Weights of a small GPT-style language model, trained from scratch on English Wikipedia: width 64, 2.44M parameters.
Each number is 500 + 40 x the weight over its row's rms, rounded and kept within 0 to 999. Layers, rows and columns count from 0. Numbers have three digits each. The size before them is the row's rms in percent of the matrix's.

# layer 20 MLP down, 64x512, rms 0.0408, rows 0-63, columns 448-479
104:480531566507477514486512563543513528525507466525480425465534521572477497537603537475541500464530
101:565508515551537437568506530534503473514470492562513481529521522503569461588504474543502510496463
091:527485554512546500570448497509552473476470484562523486508547501499427455534526541453486502598410
098:392529433529469495531455498481506531399409483482465473506535513508520536493469436470541486497442
093:480424476448516490513485457486466594483441488499518459483447451417552514580469526521506462528474
100:496555492530473555536506507442489573578585520464481508527515507534538483551536447483473561493531
097:464534469470488461537480510531531484534433490440501446511590519525514489569529505521552500527479
102:488501495501490525500472573467458434502538508460580445554484506479495523454519483495469484528490
103:501498465480408470495444443523484475539539542387441524485508496495527523443538550505433490471494
092:558473518457511433536560460470539570547527530460457487531470463477478488575506488583463571509440
099:589498565498512484529522485471517584520518560530452514518519478584526465455594542543538572474560
116:573518473416503517491479514595597490532498527468460491532464500525535541595488510548463455515513
095:522431522456490506456459511481532565494484467449486468528469525528560454585510495494419491469489
103:474531523480535482458507548576588526485440437621460525498491538489464415405495482461420503486457
095:471461542521457517604520519508500422537428485496501473465494457496507564494514538495530555520457
093:421519497586471485498493543463504549529525434439536489517491542487519516526465512549501454570550
097:549540499455542584491502430461414501471491485528498513494490441535539486511550527456600481569479
099:510458488478543516488487523475527478511437523460471426512464518529421547444505468534525478515372
102:511469507491488609509489555457476447486523467565469485508454419500493503419467527551448433483416
103:461518458524518478562501445505484502494433491512516444489496462474451521560490523522505446478524
102:535446467511468490497474540572506481502549587525561496514556455557518510514415516480499460510452
100:551457471529447432485516472446459478483503555450506393499529447526493537470429520511470578479492
096:518459479448483462473615485598423526517496514444458469470395483462480461554484545570466518464434
092:484501515555447526512496511469480557512527505492575530476477499524517541564483524517575505536563
102:441486491564503516450569520508523573493523439520500544512540589557489469508556464530571522573552
100:463542486481548494493479459467441516451506586478449509534582493502475481534468517527566568513465
104:604470467474530466578456525499523483573501494413422476519483513503437507478488534547531476474321
099:480423512458433487460450495476534525552497533489437440498494531549472500523450504481455446553492
101:460491437533502416549493536476440504544429424484468481479490522533490415455478516504494493615461
093:611545541477486492477484509428517433517496523527477470490533559572471468465463519461536503448465
101:441547524480517548444546467486525449492517534477506576506453474517477424546506479460482504558509
095:502514495504535480441463511482570479490472474560444583544491502561520507530481584490476472473461
095:499531477408521515545514522500491500503480553519427481492536516479495519503460496509516487527441
098:545522525525449469503505426555466471476503500507497547446530515486537525550550519540496551544515
098:514408528480512492499524489467476491504538545494534558518556496553519469446509543477448488512584
101:501511442517520528514548449489554512547499440485476499508547447562539471482467564518474472504562
099:469522508495512510457546501473494542499476481504559569499493498512533557546508486466529480577518
094:495504535444482485498483504546479520514463506469458505526509576540455511539497529557477510458487
095:402445433476540528505491460525512546530492547519483497560491484479480544586533534513499487532519
089:527534438527500457520555537441545509434469551595491521506476481500536533435516521438500456478470
096:513487423502500515450568543461524546549508474437484503474508503513508432506517552525486588472444
095:534498492426439563484486480513416498496552513494461458472444547466512529551468552493504490588469
119:445468468421532508527469555377411517556519506441515491440559493492443474460576527628446539514553
104:533507466519461495529451495464478440552493422435459539513484492448484505562441511509533590467456
098:491574500497522507416541558491491530502541455449485596500490554578486446517483523437479471577496
108:485461519470486533495515564493461508500493508564510531478476542498534433512532517498507526518520
097:509479543483458484510537504514534467459532525458480518527483510444523490409458470557412439517490
092:516485535501544463538518491473485522421468526498432456521534573499464528416516464463477461540515
098:492558525480536527528564503438522509501520452529546520501443422488449548517544530484482443470562
092:429540527507452485493531493513536516498466483588479389505504520456528484503544534538487407487547
101:482458544525506517563447502607477486542516521552489433546548510478531502515537531508472487368526
099:583457500520492493523580494559498494545545487504499540500529500459471480500483476505504472568456
134:477508520488539424509514503479456540464574457495527495421496501435506543486530448565489488487496
112:511484483493479479468515477545496493514468506462523577519517449538436472456523495505535532490492
100:480446464508468439504552499477512474526567476400495423510456551510473513450522569479561521528498
098:525521506462483468491545532615446504454536440502493503439409500516495527501447517508451530543407
103:454555478510521494463507500515468490398487554513437498476496506507570511532555448438496507458547
100:489419506499504500479547540481576509417513457499514492539511493496488507487474502439503498560475
100:501467485574539455532476481596432478527477482556501504446468527526541524573496487531514509450468
103:504445476524457517529520476498538511513496492488476481483441503564556559405491494466497453492526
098:602485486552516503534477490485541450489512448504474620473532500519563453589515505509490459510527
102:537451531525471504534480493537443489485536519515526443479579444454592488482506454511512492470551
095:512516521554506490458558510501482526532511502517566562446458487494552502463515504474489534469593
104:497426514551541542502454476516543443485512503500473501529544531544562524477409479507460447546393